Each number is 128 + 24 x the weight over its row's rms, rounded and kept within 0 to 255. Layers, rows and columns count from 0. The size above them is the row's rms in percent of the matrix's.

# layer 3 MLP gate, 448x160, rms 0.128, rows 399-427, columns 80-159
size [ 91 104 102 109  85  82  97 101  94  75  98  79 108 108 100 104  90  99 103  89 109 117  96 108  91 103  95 105 108]
[[133 112 112 106 117 100  96 139 124 110 118 138  58 132 139 127 110 125 148  86 103 123  98 142 150 124 128  90 148 143 103 128 167 145 134 143 139 135 147 165 117  95 161  97 140  73 133 135 170  77 118 130 135 152 117 130 168 101 111 213 140 161 156 127 113 113 117 126 186 106 100 141 156 127 157 140 127 127 112 159]
 [116 103  78  86  87 131 139 157 136 135 121 160 119 113 142 122 119 139 142 168 116 146 131 165 102 158 168  95 151 105 140 125 160 112  96 156 159 169 142 157 126 117 115  96  99 142 158 154  75 130 117 104 121 156 146 128 129 104 117 105 131 179 141 158 125 119 127 127 116 139 147 130 116 156 107 111 159 136 147 120]
 [124 135 132  91  89 131 144  85 162 141 137 121 101 127 136 107 166 107 148 142 127 104 150 123  76 179 108 124 122 102 112 143 111 164 186 129  90 142 114 121 153  99 144 172 113 171 128 138 109 140 159 135 147  71 115 120 159 127 131 159 144 110 106 126 115 132 186  93 152 103  96 117 134 107 180 128 167 102 100 121]
 [114 132  97 105  94 155 118 136 144 171 103 145 139 142 118  90 108 152 141 113 164 147 154 169 151  95 108  63 124 130 130 151 117 137  93 131 129 135 125 124 101 146 150 144 104 112 155 151 106  84 117  94 148  93 132  80 142 103 120  98  94 125 127 137 111 106 122 123 104 134 112 131 125 138 145 154 104 153 140 169]
 [143 111  85 122 145 121  99 101 136 149 112 138 152 112 110 166  64 143 118 133 157 153 120 123 132 143 107 107 131 109 116 105 121 143  96 101 119 124 132 179 201 138 125 152 117 112 101  90 110 117 123 139 128 135 113 117 142 125 105 148 111 139  76 171  87 132 126 163  97 168 147 121 136 157 165 105 144 120 113 102]
 [152 138 119 113 149 134  98 109 129 139 111 125  99 146 141 129 122 135 158  85 129 125  89 139 143 118  98 125 100  79 156 102 124 148 118  62 105 130 147 132 111 157 100 136 158 127 164 125 149  94 152 147 116 116 101 126 134 129 167 165 118 138 140 140  97 175  85 137 130  98 103 165  95 134  84 111 114  96 103 127]
 [121 112 125 121 153 128 156 147 151 101 144 134 132 134 187 166 101 116 166 125 147 126 119 122 149 126 125 177 121 163 112 106 132 147 136 139 157 126  89  85  92 105  92 173 140 139 140 103 119 140 149 139 154 135 129 125 113 152 152 140 135  92 138 131 133 139 147 125 143 112 106 154 131 174 117 109 143 138 115 166]
 [ 99 100 112  81 133 125 121 103 134 176  91 146 157 120 142 129  97 123 125 123 137  97 137 101 121 147 120  94 161  90 129 137 139  87 109 143 178 100 151 133 146 116 154 136 145 109 149 171  95 146  68 125 164  87 141 163 131 119 121 130 117 182 101 153 111 174 172 128 133 152 115  89 146  93 119 116 156 144 108 151]
 [110 140 117 134 121  96 126 149 127 135 128 121  98 120 126 113 156 134 133 134  83 168 143  76 147 134 117 138 123  94  64 125 121 135 132 169 127 125  94 150  72 133 157 146 120 114 123 131 150 145 160  65 132 116 136 110 132 134 141 119 145 134 106 117 135 147 112 156 122 153 124  64 152 143 148 151 140 180 155 137]
 [150 127 105 142 154 118 120 138  94 129  92 122 163 122 119 130 167  96 152 155 163 123 132 100 106 145 135 166 114 141 143 117 152 138 123 179 123 115 171 147 173 145  99 135 133 200  74 130  78 109 140  87  92 133 149 161 125 157 145  78  99 116 127 152 119 166 128 137 149 134 105  90 115 123 141  92 109 164 157 153]
 [121  94 140 157 101 121 127 115 134 146 147 137  97 149 111 113 132 128 168 145  94 130 128  81 123 163 156  54 123 117 103  91 156 123 127 120 134 173 173  85 119 119 131 115 124  59 128 100 159 104 120 122  72 119 138 132 117 108 120  84 144 132 102 112 126 101 138 126 130 119 130 125 151 146 111 149  89 147 104 120]
 [123 130 162 143 132 163 141 124 172 140  88 161 113 146 110 131 133 134 137 180 129  94 110 121 125 166 132 153 136  89 113 122 129 133 103 156 135 130 156 101 177 118 117 117 102 148 120 162 155 122 140 121  89 105 178 155 162 131 102 135 113 149 119 170 132  85 123 115 126 173 147 125 103 115 142  74 173 108  77 109]
 [144 145 130 148  67 116 135 113  93  93 110 128 131 135 162 123 130 132 124 151 101 144 148 111 153 123 116 185 136 123 188 140  92 145 176 138 149 122 165 143  91 131 142  85 176 121 114 116 123 151 136 115 129 156 122 176  92  97 128 126 155 154  92 126 120 144 140  93 104 148 119 169  62 128 122 137 175 127 114 157]
 [102 155 112 119 137 129 103 121 147 113 136 117 121 131 118 135 139  71 132 120 122  74 133 117 105 146 125 140 129  89 122 136 134 135 180 133 126 130 133 111 148 135 174 110 130  89 122 164 148 160 110 117 146 114 110 113 120 166 138 143 129 113 115  88 153 115 130 100 134 151 132 125 116 135 116 129 202 160 123 130]
 [105 100 103  97  87 121 146 154 117 160 121 180 128 130 126 100 108 142 119 116 117 132 136 123  94 123 146 160 103  83 126 127 139 152 115 129  84 149 132 103 139 108  92  76 133 127 137 100 112 134 147 130 125 102 120 198 150 108 140 135 117 133 177 119 103 127 160 142 142 133 165 109 145 163 140 161 121  78 109 107]
 [ 95 121  97 117 103  91 145 127 133 133 123 108  91 135 158 103 100 130  86 157  90 131 120 123 127 125 132 138 119  94 102 124 116 112 114 116 101 152 169 139 126  85 139 146 138 133 117 171 162 118 145 144 156 178 142 108  92 114 134 122 142 118 103 114  94 120 130 154 195  97 108 134 108 103 138 114 149 170 111 117]
 [119 133 153 104 127 116 157 127 121  96 128 100 139 139 108 165 132 125 108 136 138 144 131  98  95 133 122 165 141 134  89  77  96 103 115 132 126 163  97 124 102 136 144 147 140 147 129  93 121 115 131 103 133 116 118 144 114 145 182 128 121 127 141 143 126 121 126 137  77 159  98 162 118 140 137 114  85 134 136  89]
 [126 141 117 127 128 107 156 157  98 106 104 105 124 137 114 123 161  96 143 146 151 118 144 140  84 161 122 120 154 132  82 115 132  91 106 132 165 154 103 146 131 118 115  86 129 135 105 127 162 154 131 139  87 138 145 154 100 164 156  90  84 122 166 141 147 125 146 169 126 147 124 116 125 143 151  89 130 169 130 133]
 [131 203 164 150 157 114 141 131 124 155 114 135 138 129 133 122  99 103 136 163 150 134 128 143 118 110 125 173 102 173 102 154  89 151 134 119 154 139 134 109 139 134 134 136 128 111 119 123 155  79 170  94 131 130 115 192  85 130 138 132  80 154 110 108 120 108 130 142 155 146 147 101  92 125 123 130 109 141 134 133]
 [139 135  93 136 137 174 167  97 172 111  99 123 113 136 132 136 104 158 137 123 116 149 160 116 117 171 121 118 138 119 126 151 123 127 139 134 120 114 142  91  82 129 143 104 165 146 154 116 141 163 139 110 110 120 134 123 181 164  83 130 121 140 142 126 121 129 129 125 157 120 122 154  81 109 144 128  91 138 117  93]
 [137 131 139  47  72 138 118 118 118 121 172 104 119 126 122 124 122 120 114  73 148 120 140 124  92 128  98 147  98 146 144  66 139 124 147 128 119 116 137 114 129  99 103 133 161 129 141 104 120 113 100 166 147 161 144  72 117 135 160 169 153 138 123 150 137 116 113 128 151 102 123 113 144 111 159 136  78 149 139 123]
 [140 217 119 109 110 140 146 106  96 144  83 129 108 152 149 105 129 126 130 179  88 164 156 140 139 109 101  82 132 131 129  88 154 132 125 143  86 156 122 151 117 135 117 128 158  96 140 119 150 172 121 156 133 106 165 138 136 151  94 126 114  85 111 131 154 103 131 141 128 140 114 132  97 150 146 138 176 141 124 126]
 [122 139 164 161 108 180 145 122 153 126 114 156 138 174 160  97 162 120 130 169 113 123 149 151  92 106 119  98 136 160 134 100 129 118 135 153  99 138 120 176 100 120 106 122 122 136 179 118 119 102 147 159 127 128 145 114  86 138 136 135 144  94 126 116 155 113 144  91 107 150 149 178 143 139 117 146 163 110 126 111]
 [117 147 137 135 115 187  97 128  97 109 150 123 169 119 112 155 124 135 137 130 114  97 138 115 109  91 149 123 152 159 116 130 145 136 144 143 141 108 143 125 116 143 127 104 110 132 142 131 123 140  95  98 181 137  91 113 121  99 154 131 118 123 135 182 180 121 129 105 136 149 141 161 127 128 113 118 151 120 128 142]
 [115 160  85 127 136 123 117 153 118 143  99 129  97 150  86 144 154 203 172 124 100 144 163 117 132 124 167 132  97 115 109  87 113 149 138 136 176  98 106 103 124 122 113  94 148 140 138 123 126 169 149 116 130 158 111 135  83 117 131 155 153 141 112 138 119 151 112  91 157 148 111 164 108 165 129 133 148  96 119  71]
 [ 89 163 163 150 117 166 107 112 140  98 123 168  78 145 138  77 173 144 116 153 122 128 121 134 119 133 140 135 123 125 146 144 108 141 120 149 146  98  89 116 118 105 125 110 136  94 177 147 140 102 104 153  90 162 128  84 116 129 109 160 110 124 102 141 150  92 135 132 176 149  84 120  94  99  93  84 133 158 123 145]
 [122 117 112 130 131 122 110 116 129 101 127 132 119 153 131 151 128 143 124 100 140 138 143 167 128 135 191  93 120 113 118  94  96 114 127 119 152 123 133  91 113  97 140  88 143  84 178 169 118 139  99 122 125 147 143 123  83 130 135 148 111 135 132 106 118 154 206 165 160 143 132  68  91 102 138 140 161 128  71 128]
 [119 139 129 103 137 104 137 141 105 139  85 137  89 146 133 112 106 141  94 109 158  79 152 132 129 143 127 116 172 142 105 111 136 120 128 119 127 126  96  90 169 110  73 129  89  83  90 111 112 104 139 137 135 109 172 106 123 103 107 130 168 102 133 150 165 118 138 107 122 111 128  90 125  97 158 112 163 104 126 152]
 [104 109 137 114 122 115 127 147  99  98 121 113 111 138 100 135 137 157 128 117 106 142  88  66  57 133 124 149 113 176 135 132  89 133 164  99 177 120 141 141  96 106 153 183 129 138 152  99 104 119  99 117 118 117  83 121 160 152 136 149 119 137 135 116 136 115 133 152 169 100 162  96 173  73 137 138 115 107  89 107]]
# layer 3 MLP up, 448x160, rms 0.136, rows 399-426, columns 80-159
size [ 85  98 107 112  88  92 102  94  71  77  95  81 116  97 105 119  91  86  95 103 118 109 102 109  90  97  82 103]
[[122  95 123 112 125 148 114 150 120 135 113 161 133 119 135 163  93  85 138 114 120 155 102 151 168 107 143 153 105 121 132 130 130  74 122 101 160 142 148 133 127 151 121  35 100 135 109 138  89 123 151 124 115 141 112 110 150 108 124  81 132 147 152 118 124 136 162 141  89 121 184 126 128 143 118 138 173 140 159 150]
 [151 156 128 103 121 109 174 135 113 159 142 121  44 146  99 140 121 128 155 103 139 125 137 149 105 160 153 124 106 138 138 135 183 105 115 137 130  66 144  94 123 126  96 156 121 143 147 145 145  99 108  95  83 113 145 176 136 101 139 133  91 108 139  78 137 178 114 130 144 122 131 122 134 121 161 121 143 177  79 145]
 [ 98 177  87 109  93 120 144 162 132 129 111 152 140 127 115  81  86 135 128 147  81 158 166 131 127 124  88 102 136 143 124 110  95 132 140 164 137 165 135  98 147 109 125 168 157 143 111 117 159 139 113 102 141  90  86 105 108 145 107 134 181 142  88 147 111 142 131 138 118 121 151 132 108  91 152 124 115 122 127 133]
 [110 107 130 117  86 106 128 145 120 110 135 146 109 145  97 125 119 163 162 132 172 148 136 142 135  82 108  87 113 126  89  84 147 114 139 122 141 143 168 139 117 120 133 147 139  86 163 105 116  96 158 114  95 142 139 173 155 108 106  90 135 151 153  93 152 105 141  51 116 130 118 132  97 140 137 170 136 103 124 135]
 [130 126 161 118 113 152 125  98 180 126  71 141 108 115 147  92 164 122 150 137 143 107 118 123 119 111 156 130 178 102 136 165 112 118 127 134 138 127 101 143 119 119 135 132 105  82 101 106 149 121 123 142 114 143 121  86 148 140 143 124 155 135 134 141  92 148 140 159 154 106 111 128 160 132 110 164 101 136 121 150]
 [122 135 109 165 133 117 141 123  90 152 134  92 154 138 134 107 155 135 149 117  99 129 174 112 146 109 133 149 155 125 138 122 133 129 109 139 134 136 158 130 121  87 128 141 171  96 110 163 179 138 107 118 120  95 134 122 119 129 104 163 120 147 124 108 117 107 144 149 137 150 104  93 127 124 178 104 145 139 167 154]
 [163 123 125 126 139 114 110 129 147 116 107 129  96 151 115 140 123 102 122 129 149 126  93  99 120 130  90 129 116 139 120 113  98 132  62  69 124 125 146 121 136 128 142 134 159 132 167 152 129 155 132 180 123 130 148 126 103 128 141 158 122  87 102 106 116 133 115 133 112 123 152 119 127 148 129 105 125 139 174 105]
 [112 124  88  81 122 109 111 144 143 115 111 139 111 130 163 112  76 111 155 119 126 123 164 107 135 150 102 150 110 101 129 119 129  99 122  73 127  98 139 129 169 152 109 120 188 105 152 120 103 131 142 112 145 130  98 140 148 137 142 120  99  98  99 142 140 132 143 187 116 108 107 125 139 101 145 159 130 149 108 117]
 [ 92 150 166 123 114 129 156 121 147 115 113 173 107 124 145 122 163 138 119 138  91 163 153  64 132 120 123 117 170 136  92 114 163 119 121 161 142 132  94 137 122 122 148 114 144 144 146 144 141 143 162  86 123 125 126 145 119 137 120 146 129 140 107  91 117 108 113 132 113 143 127  62 131 141 119 163 122 173 126 125]
 [ 93 118 138 136 153 134 154 120 136 117 136 100 126 128 149  95 148 148 110 124 116 155 135 147 144 141 160 123  75 160 141 103 159 121 137 109 129 112 121 106 139 150 191 152 129  99 140 140 145 143  84 139 135 120 136 106  78 110 167 177 108 106 151 103 123 144 129 133 128 138 135 127 146 136 109 127 128 146 102 164]
 [154 119 118 115 125  51 135 125 145 142  90 168 120 116 144 150 140 122 142 112 149  90 136  70 114 125 134 137 133 123  79 124 118 149  89 141 138 126 132  91 139 129 136 111 107 135  94 135  57  99 150 144  99  90 138 125 128 138 144 104 123 105  97 148 124  84 150 199 127 149 124 116 128 161 177 109 110 127 145 111]
 [103 124  66 130 121 131 148 105 151 150  80 140 125 124 116 127 141 115 118 142 124 132  97 133 120 152 108  86 117 108 101 119 155 112 143 117 121 166 152 127 115 117 118 126 109 152 141 142 162 144 183 114 126  83 135 147 147 130  93 149 148 168 125 156 147 133 143 158 116 136  96 166 130 111 185  80 147 169 154 166]
 [168  81 134  99 150 114 102 120 130 127 123 145 164 112 145  78  88 151 150 128 153 143 123 151 139 149 132 144 115 131 131 156 157 136 123 133 131 120  73  97 156 120 114 103 145 111 139  69 114 134 168 133 137 132 146 121 136 129 108 128 112 153 140 122  45 108 110 125 152 119 136 123 132  82 137 133 142 112 109 125]
 [126 118 105 133 131 152 134 142 135 140 100 142 156 107 112 147 104 179 147 135 117 160 148 173 116 125 116 113 147 145 130 139 159 130 154  95 126 116 121  99 127 184 129 104 143 165 127 123 141 147 111 143 148 107 125  95 194 155 102 128 119 113  86 149 118 139  82  76 143 139 132 102 145 111 134 126 112 112  91 117]
 [144 191 139 141  91  93 139 130 131 127 108 102 144  98 109 154  76 143 124 120 175 111 130 139 131 120 142 104  91 126 146 124 123 113 133 127 149  99 126 128 146 117 137 128 143 133 131 123 123 135  94 122 148 103  77 111 110 115 159 129 168 104 114 169  74 122 130 137 128 127 152 124 164 131 112 130 165 142 124 107]
 [145 136 138 112  87 141  99  99 123 101 116 139 121  80 121 126 120 123 121 143 151 126 116 105 100 121 102  87 134 104  97  97 153 143 119 169 111 117 145 128 101 129 204  78 127 114 135 104 115 130 158 149 152 144 134  90 120 135 103 129 127 142 169 120 117 119 125 141 191 166 111 146 154 149 107 152 120  97 158 111]
 [144 130 151 134 170 129  88 116 103 118  87 111 125 107 154 122 133 109 178 131 122 135 131 152 136 136 128 129 120 127 118 131 180  83 152 143 151 164 129 118  62 133 182  93 151 124 135 151 153 100 125 125 126 123 166 148 150 146 166  71 166 102 125 126 119 134 108 123 163 107 113 151 115 116 123  87 148 128 144 172]
 [135 141 136 113 120 125 141 126 150 119 148 151 134 185 154 140 128 159 145 131 106 116 107 120 147 127 161 132  91 129 154 150 126 120 163 164 111 142 142 117 145 122 112 176 113 134 155 110  84 152  85 135 167 146 106 130 154  81  76 132 126 139  96 141  85 114 130 117 121  77 111  94  96 140  97 137 156 115 102  97]
 [125  63 106 103  84 153 119 150 112 128 129 148 131 127 115 175 146 139 126 113 121 121  86  93 131 113 110 102 142  90 134  64 119  77  92 170 124 120 113 165 132  90  65 102 154 172 124 158 113 131 111 136 123 114 178  84 181 122 122 139 148  84 137 128 146 148 114 138 118 148 109 123 136 157 163 134 129 151 127 133]
 [156 103 133 105  81 115 132  63 134 141 140 102  86  81 119 140  95 115 100  96 119  94 132 140 130 167  86 152 180 110 125 128 128 111 135 117 116  97 118 151 136 138 128 129 131  97 133 118 123 129 119 151 129  59 141 125 113 132 165 128 106 132 149 191 124 129 106 130 116 126 100  82 143 111 117 143 167 154 122 107]
 [159 127 156 119  88 136 114 158 100 120 142 104 137 113 131 106 154 127  96  87 150 123 149 118 111 153 117 140 153 151 140 120 145 107  88 116 159  86 145 116  95 170 128 126 127  93 151 163 102 170 117 120 100 164 146 143 122 128 108 121  85 154 100  98 146 107 132 135 131  99 109 143 120  82 144 119 127 130 118  86]
 [ 94 119 129 121 164 136 161 122 137 105 107 151 117 134 110 131 134  94 116 121 112  87 146 124 134 101 124 127 185 127 110  95 142 133 169 100  92 126 133 113 114 116 111 140 149 159 105 100 108 124 138 132  78 159 153 106 141 114  97 134 147 134  85 142 137 139 161 155 110 142 140 142  76 157 142  98 150 150  94 122]
 [105 151 141 117 112 119 121 144 136 103 153  62 137 139 104 125  89  84 100 121 101 135 134 159 139 133 146 136 158 135 159 139 128 103  90 150 165  90 174 150 115 134 158 143 107 133 130 122 135 129 117 152 151 121 182 135 156  87 134 109 146 126 110 126  96 161 104 121 158  79 120 128 147 115 154 146 104 124 130 154]
 [ 95  87 109 141 168 109  92 152 134 193 116 147 104 140 133 124 121  84 122 123 156 100 129 164 152  86 106 116  88 106 128 161 127 122 128 101 134 170 167 109 124 212 139 102 144 102 102 117 158 112 138 124 156  97 107  99  98 111 108 105 133 120 156 164 112 135 143 138  73 134 155 159 115 130 146 109 142 136 116 142]
 [ 94 104 105 150 132  82 122 105 164 121 120 150 174 122 132 101 124 104 146 138 142  85 147 114  99 152 113  93  98 145 113 137 126 154 155 110  89  98 162 130 127 119 111 140 116 166 145 134 114 140 146 108 121 109 104 139 143 117 125 122 101 156 122 109 133 166 149 140 131 109 140 178 125 142 111 111 125 101 138 119]
 [123 123 105 102  84 115 128 185 116 145 109 119  91  79 103 171 166 101 133 142 130 133 128 116 143 145 131 141 138 136 113  99 151  90 162 154 163 140 126 165 141 155 125 145 117 136  93 145 118 107 100 125 111  96 177 193 114 145 104  98 121 132 134 125 151 164 128 106  95  94 132  98 162 187 170 132 123 171 151 117]
 [124 129 103 114 129 117 120 135 131 131 101 144 119 140 119 152 106 139 165  95 152 128 112 156  94 132 181 112 118 128 128 108  97 112 114 140 183 122 115  98 115  82 120  71 127 114 156 179 113 150 136 148 128 144 117 176  95 125 108 123 114 114 133 124 119 157 183 154 139 170 121  80  87 118 118 130 156 112 128 144]
 [169 137 144 169 123 137 136 129 133 113 136 121 143 104 111 111 123 120 140 139 125  83 103 106 169 119 108 103 127 154 169 136 103 159 125 170  93  78 128 143 114 141 118 134 155 156 136 104 164 172 114 103 137  83 158 110  66 132  85 141 136 110 117  77 136 123 140 155 112 127  95 168 152 159 138 118 115 146 125 127]]
# layer 3 MLP down (transposed), 448x160, rms 0.0548, rows 399-426, columns 80-159
size [ 88  98 104 101  90  91  93  89  88  74  99  82 105  98  98  97 100 100  95  90 108 116  97 102 101  98  82 102]
[[120 109 113 144 128 104 122  86 171 117 136 174 138 175 143 129  95 109 111 168 162 132 113 125 151 134 122 152 135 130 131 126 196 133 113 136 165 140 152 151 135 178 156 107 113 122 124 113 143 124  98 151 141 134 115 177 110 115 114  95 151  97 140 157 157 133 133 145 129 150 156 131  88 101 158 110  90 124 119 110]
 [123 137 129 157 108 128  89 113 107  99  72 111 160  85 124  94 112 139 167 145 147 146 157 112 125 115 131 102 173 119 123 105  37 185 128 142 132 125 126 148 151 113 148  69 124 108 123 127 143 131 134  99 139 151  97 104 148 153 141 104 166 156 138 153 108 122 155 128 135 124 100 125 109  85 120 125 133  88 132 110]
 [112 121 145 157 118 116 116 133 144 114 146 131 128 121 155 124 134 111 121  99 145 120  86 133 114  84 145  83 112 113  95 111 149 160 132 166 114  97 156 158 124 136 128  65 125  90 137 157 139 100 128 113  98 126 112 165  99 138 137 115 151 146 168 110 145 126 137 139 140 144 117 143 136 166  88  63  98 137 100  97]
 [119 104 119 146 176 124 122 147 133 192 134 128 123  65 133 104 165 161 141  95 146 138 104 134  99 128 131 129 160 110 149 130 127 159  46 155 138 153 165 132 152 127 153 103 152 122 151 152 139 170 136  98 143 130 110 132 160 141 149 151 125 140  95 104 105 151 119 154 125 143 118 128 133 132 145 118 118 172 155 149]
 [135 121 124 117 125 130 160 108 175  84 171 137 124  91 119 131 167 139 141 127 174 143 103 110 178 127 112 101 134 176  97 123 132 113 120  79 111 174 165 121 135 157 122 104 174 184 112  92 152 157 128 109 172 126 120 123 116 100 114 115 111 124 185 110  91 135  62 125 109 133 140 125 105 137 145 114 130 123  97 147]
 [118 143 152 122 137 151 141 100 101 138 123  89 146 123 132 135 118 158 157 140  83 141  99 165 138 143 150 155 105 144  62 126 139 145 162 103 121 118 150  90 115 166 120 147 110 141 183 122 131 104 129 106 176 103 116 116 122 151 129  92 133 120 105 115 183 129 136 136 112 113 127 153 182 101 156 146  89 147 149 107]
 [103 114 108 145 106 135 147 130 140 180 123 109 117  95 122  92 140 154  94 141  93 115 144 140 155 150 131 147 128 125 109 110 120 112 166 135 137 113 154 136 139 155 144  93 115 132 132 118 152 142 109 115 130 128 100 117 134 118 121 144 164 169 110 164 140 105 135  99 116 124 183 130 114  79 123 164 167 120 117 120]
 [131 154 111 155 146 134 137 112 154 147 132 110 146  91 118 122 113  97 137 139 167 101 116 107 120 154 141  64 162 126  78 108 129 139 128 132 158 124 145 134 144 140 122 104 112 126 144 143 149 114 121 155 106 131  93 127 102 130 103 120 125  77 142 149  81 161  88 209 165 135 135  94 133 156 136 109 179 159 129 111]
 [137 129 137 125 137 165 189 120 112 100 140 148 144 132 118 129 138 125 137 108 117  74 113 125 100  93 159  99 133 145 125 141 125  96 115  89 113 118 128 109 174 160  91 145 137 153 113 124  77 133  97 129 126 140 122 114 115 132 120 154 143 118 117 120 136 150 136 111 119  97 113 149  96 151  91 100 115 153 124 146]
 [ 96 157 144 121 156 130 131 140 123 135 137 119 137  91 152 150 146 105 108  96 138 145  99 115 102 149 142 106 132 140 117 137 202 119 135  79 127 138 204 135 145  90 103 134 140 142  66 126  87 161 103 135 102  83 105 184 148 152 107 142  83  86 158 159 100 149 109 150 163 128 128  88 130 129 147 108 137 166 184 131]
 [127 139  85 124 148 155 105  93 124 122 134 135 134 140 148  76 120 169 132 150  85 142 118 156 125  79 135 139 132 117 131 117 141 121 169 165 119 169 148 149  80  85  95 163  91  87 105 136 128 114 129  89 124 170 190  98 132 128 125  94 106 114 146  77 160 144 140 114 117 109 145 162 104 148 130 155 131  98 129 122]
 [154 101 130 107 160 146 113 138 107 138 145  65 135 127 108 147 131 135 157 137 125 165 154 117 148  80 158 112 113 133 166 139 126 133 169 135 116  90  77 141 101 139 108 135 150 154 131 145 165 111 134 119 183 143  61 120 113 110 141 128 130  96  89  60 164  67 138 104 120 142 199 124 169 124  87 151 120 156 136 111]
 [128 135 140 170 124 162 166 169 144 150 159 108 120 169 107 164 139 102 102 146  82 137 141 148 122 118 103 130 151  95 139 126 138 137 121 132 139 141 156 152 103 122 154 144 141 175 120 156 154 112  71 147 141 104 125 111 111 126 131 108 119  97  88 143 170 151 136  80 118 124 158 145 123 137 124 136  89 139 149 118]
 [148 139 160 115 150 137 135 125 127 125 135 152 129 139 134  84 121 109 120 126 149 111 146 126 155 130 153 152 118 133  90 136 101 116 197 173 117 108  71 162  85 128 143 164  91  81 134  90 123 110 123 135  91 122 163 116 156 101 144 109 127 124 177 101 145  87 164 131 100  88 131 116  90 146 142 152 128  97 125 134]
 [ 77 125 130  81 124 126 151 145 122 124 160 135 123 104 165  94 105 111 116 129 109 129 140 105 165 130  88 141 163 121 125 108 104 130 107 126  87 162 141 104 139 126  84 124 153  97 107  94 160 139 105 142 140 121 167 149 126 183 146 120 136 133 145 112 160 132 126 128 124 144 143 144 138 147  95 101 172 126 128 141]
 [ 88 110 126 119 126 105 128 110 106 168 106 141  97 163 124 137 166 154 153  97 118 112 129 174 154 128 147 120 144 152 139 190 129  82 129 123 105 123 143 121 150 110  64 150 118 142 118 153 112 104  78 123 132 132 137 116 104 115 145 130 109 152 140 128 157 136 149 134  82 106 135  71 106 141 157  95 154 151  93 125]
 [130 134 114 121 154 147 115 144  73 137 132  84 161 132 102 143 107 121  97 142 103  69 150 160 136 196 126 101 144 158 140 130 145 168  84 140 109  97 107 150 160  97 102 145 146 132 108  76 126 137 180 103 105 126 131 163 131 120 139 154 185 155 169 101  93 105 138  90  86 161 123 120 150 141 106 167 136 157 129 155]
 [137 144  75 128  78 106  92 162 132 113 150 158 128 174 133 153 120 123 166 116 183 132 140  77 127 157 105 115 119 100 127 116 121  97 119 133 168 141 127 109 153 111 105  61 102  97 143 110 115 105 109 140 151 105 183 128 114 116 151  76 122 171 104 147 157 124 134 159 107  89 107 148  92 156 132  83 128 128 159 160]
 [121 159 132 143 110 149 149 157 123 140 137 136 163 145 126 105 108  94 117 130  96 101 153 157 112 154 157 133 109 139 135 148 104 134 122 145 122 144 144 108 130 132 141 115 143 114 122 118 169 132 188 103 127 142 132 169 104 125 122 123  85 171  94 100 110 127 133 111 146  83 135 104 117 118 134 105 160 126 102 129]
 [ 91 117 131 137 120 156 164 180 103  88 108 145 151 173 123 116 121 163 125 128 135 129 166 133 131 115 109 116 102  94 141 147 127  96 161 151 118 109 146 118 129 147 115 137  95 135 152 116 153 159 108 106 132 165 122 115 161 157 113 107 120 127 116 129 115 105 149 101 147 131 132 151 106  88 134 116 127 137 116 144]
 [ 89 150  87 145 115 109 146 121 155 113  85  71 131 150 132 121 144 120 149 115 121  96 130 169 124 121 138 155 134 104 119 106  93 152 116 134 163 116 104 136 125 138 130 135 106 136  90 111  89  72  95 149 125 131 118 131 107 121 172 124 125 123 163 125  95 106 134 173 139 107 165 125 139 127 146 163 138 119 106 146]
 [142  77 118 147  92 104 120 157  85 141 163  62 105 148 128 139 138 166 121  95 143 105 145 101 129 144 114 142  81 111 142 143 105 137 151 126  95 124 128 138 146 112 181 129  93 129 104 144 114 118 141 120 125 125 152 163 125 120 113 128 138 150 137 136 144 102 115 146 143 118 120 152 135 102 130 137 102 156 194  98]
 [158 152 139 128 152 140 118 107 149  94 126 168  79 107 147  94 159 168 151 143 138  99 121 107  97 177 139  89 107 103 111 169 179 119 108 117 135 125 156 138 143  84 138 111 121 109 101 157 118  92 129 128 130 138 130 119  86 110  87 145  96 121 106 147 106 140 114 153 131 156 124 139 139 132 122 160 143  76 153  62]
 [149  97 131 149  98 136 111  99 102  84 141 114 128 146 128 125  55 101 107 114 123 140 149 140 111 139 144 113 146 105 132 149 109 121 140 132 114 141 153 116 113 152  83 118 105 128 143 143 148 155 137 133 123 124 121 144 136 148 175 149 132 107 105 131 139 107 139 129 156 143 125 110 120 156 140 123 163 140  97 149]
 [130 131 133 109 116 133 148 127 184 107 141 156  96 171  35 109 144  95 146 106 132 141 117 130 142 131 149 145 131 129 146 126 125 115 122 120 119 107 163 121 118  74 180  99 121 119 102 131 122 126 103 145 158 115  94 124 111 156 122  97 148 152  94 114  67 146 125 128 126 115 116 102  98  96  98 133 148 118 123 135]
 [131  98 139 173 149 171 137  65 136  91 140 151 133 140  87 118 110 163 118 115 118 142 150 128 142 132 214 109 158 143 122 141 112 132  99 126 148 108 126  88 131 159 131 128 150 132 155 138 109 147 133 114 115 165 130  77 134  98 155 124 141 115 142 137 150 123 130 135 167 149 112 159 126 102  98 135 186 146 119 173]
 [101 141 135  89 111 140 143 128 217 138 146 113 125 126 126 132 137 115 124 128 131 139 140  98 137 118 108 122 142 117  95 145 137 107  82 158  70 129 156 110 156 110 111 134 136 133 110 106  99  96  97 116 132 152 120 162 112 144 105  78 142 128 165 159 115 166 122 187 123 105 115 137 146 128 121 150 135 151 159 124]
 [126 115  83  75 129 126 153 117 128  94 117 128  99 160 135 116 115 119 109 144 114 129 129 153 121 108 134 134 128 100 149 123  99 135 158 138 135 118 124 106 119 131 128 144 120 146 120 145 134 118 102 137 175 116 110 110 142 158 101 147 117 106  94 131 126  81 103 143 128 104 119 118 111 177 140 128  95 174 108  82]]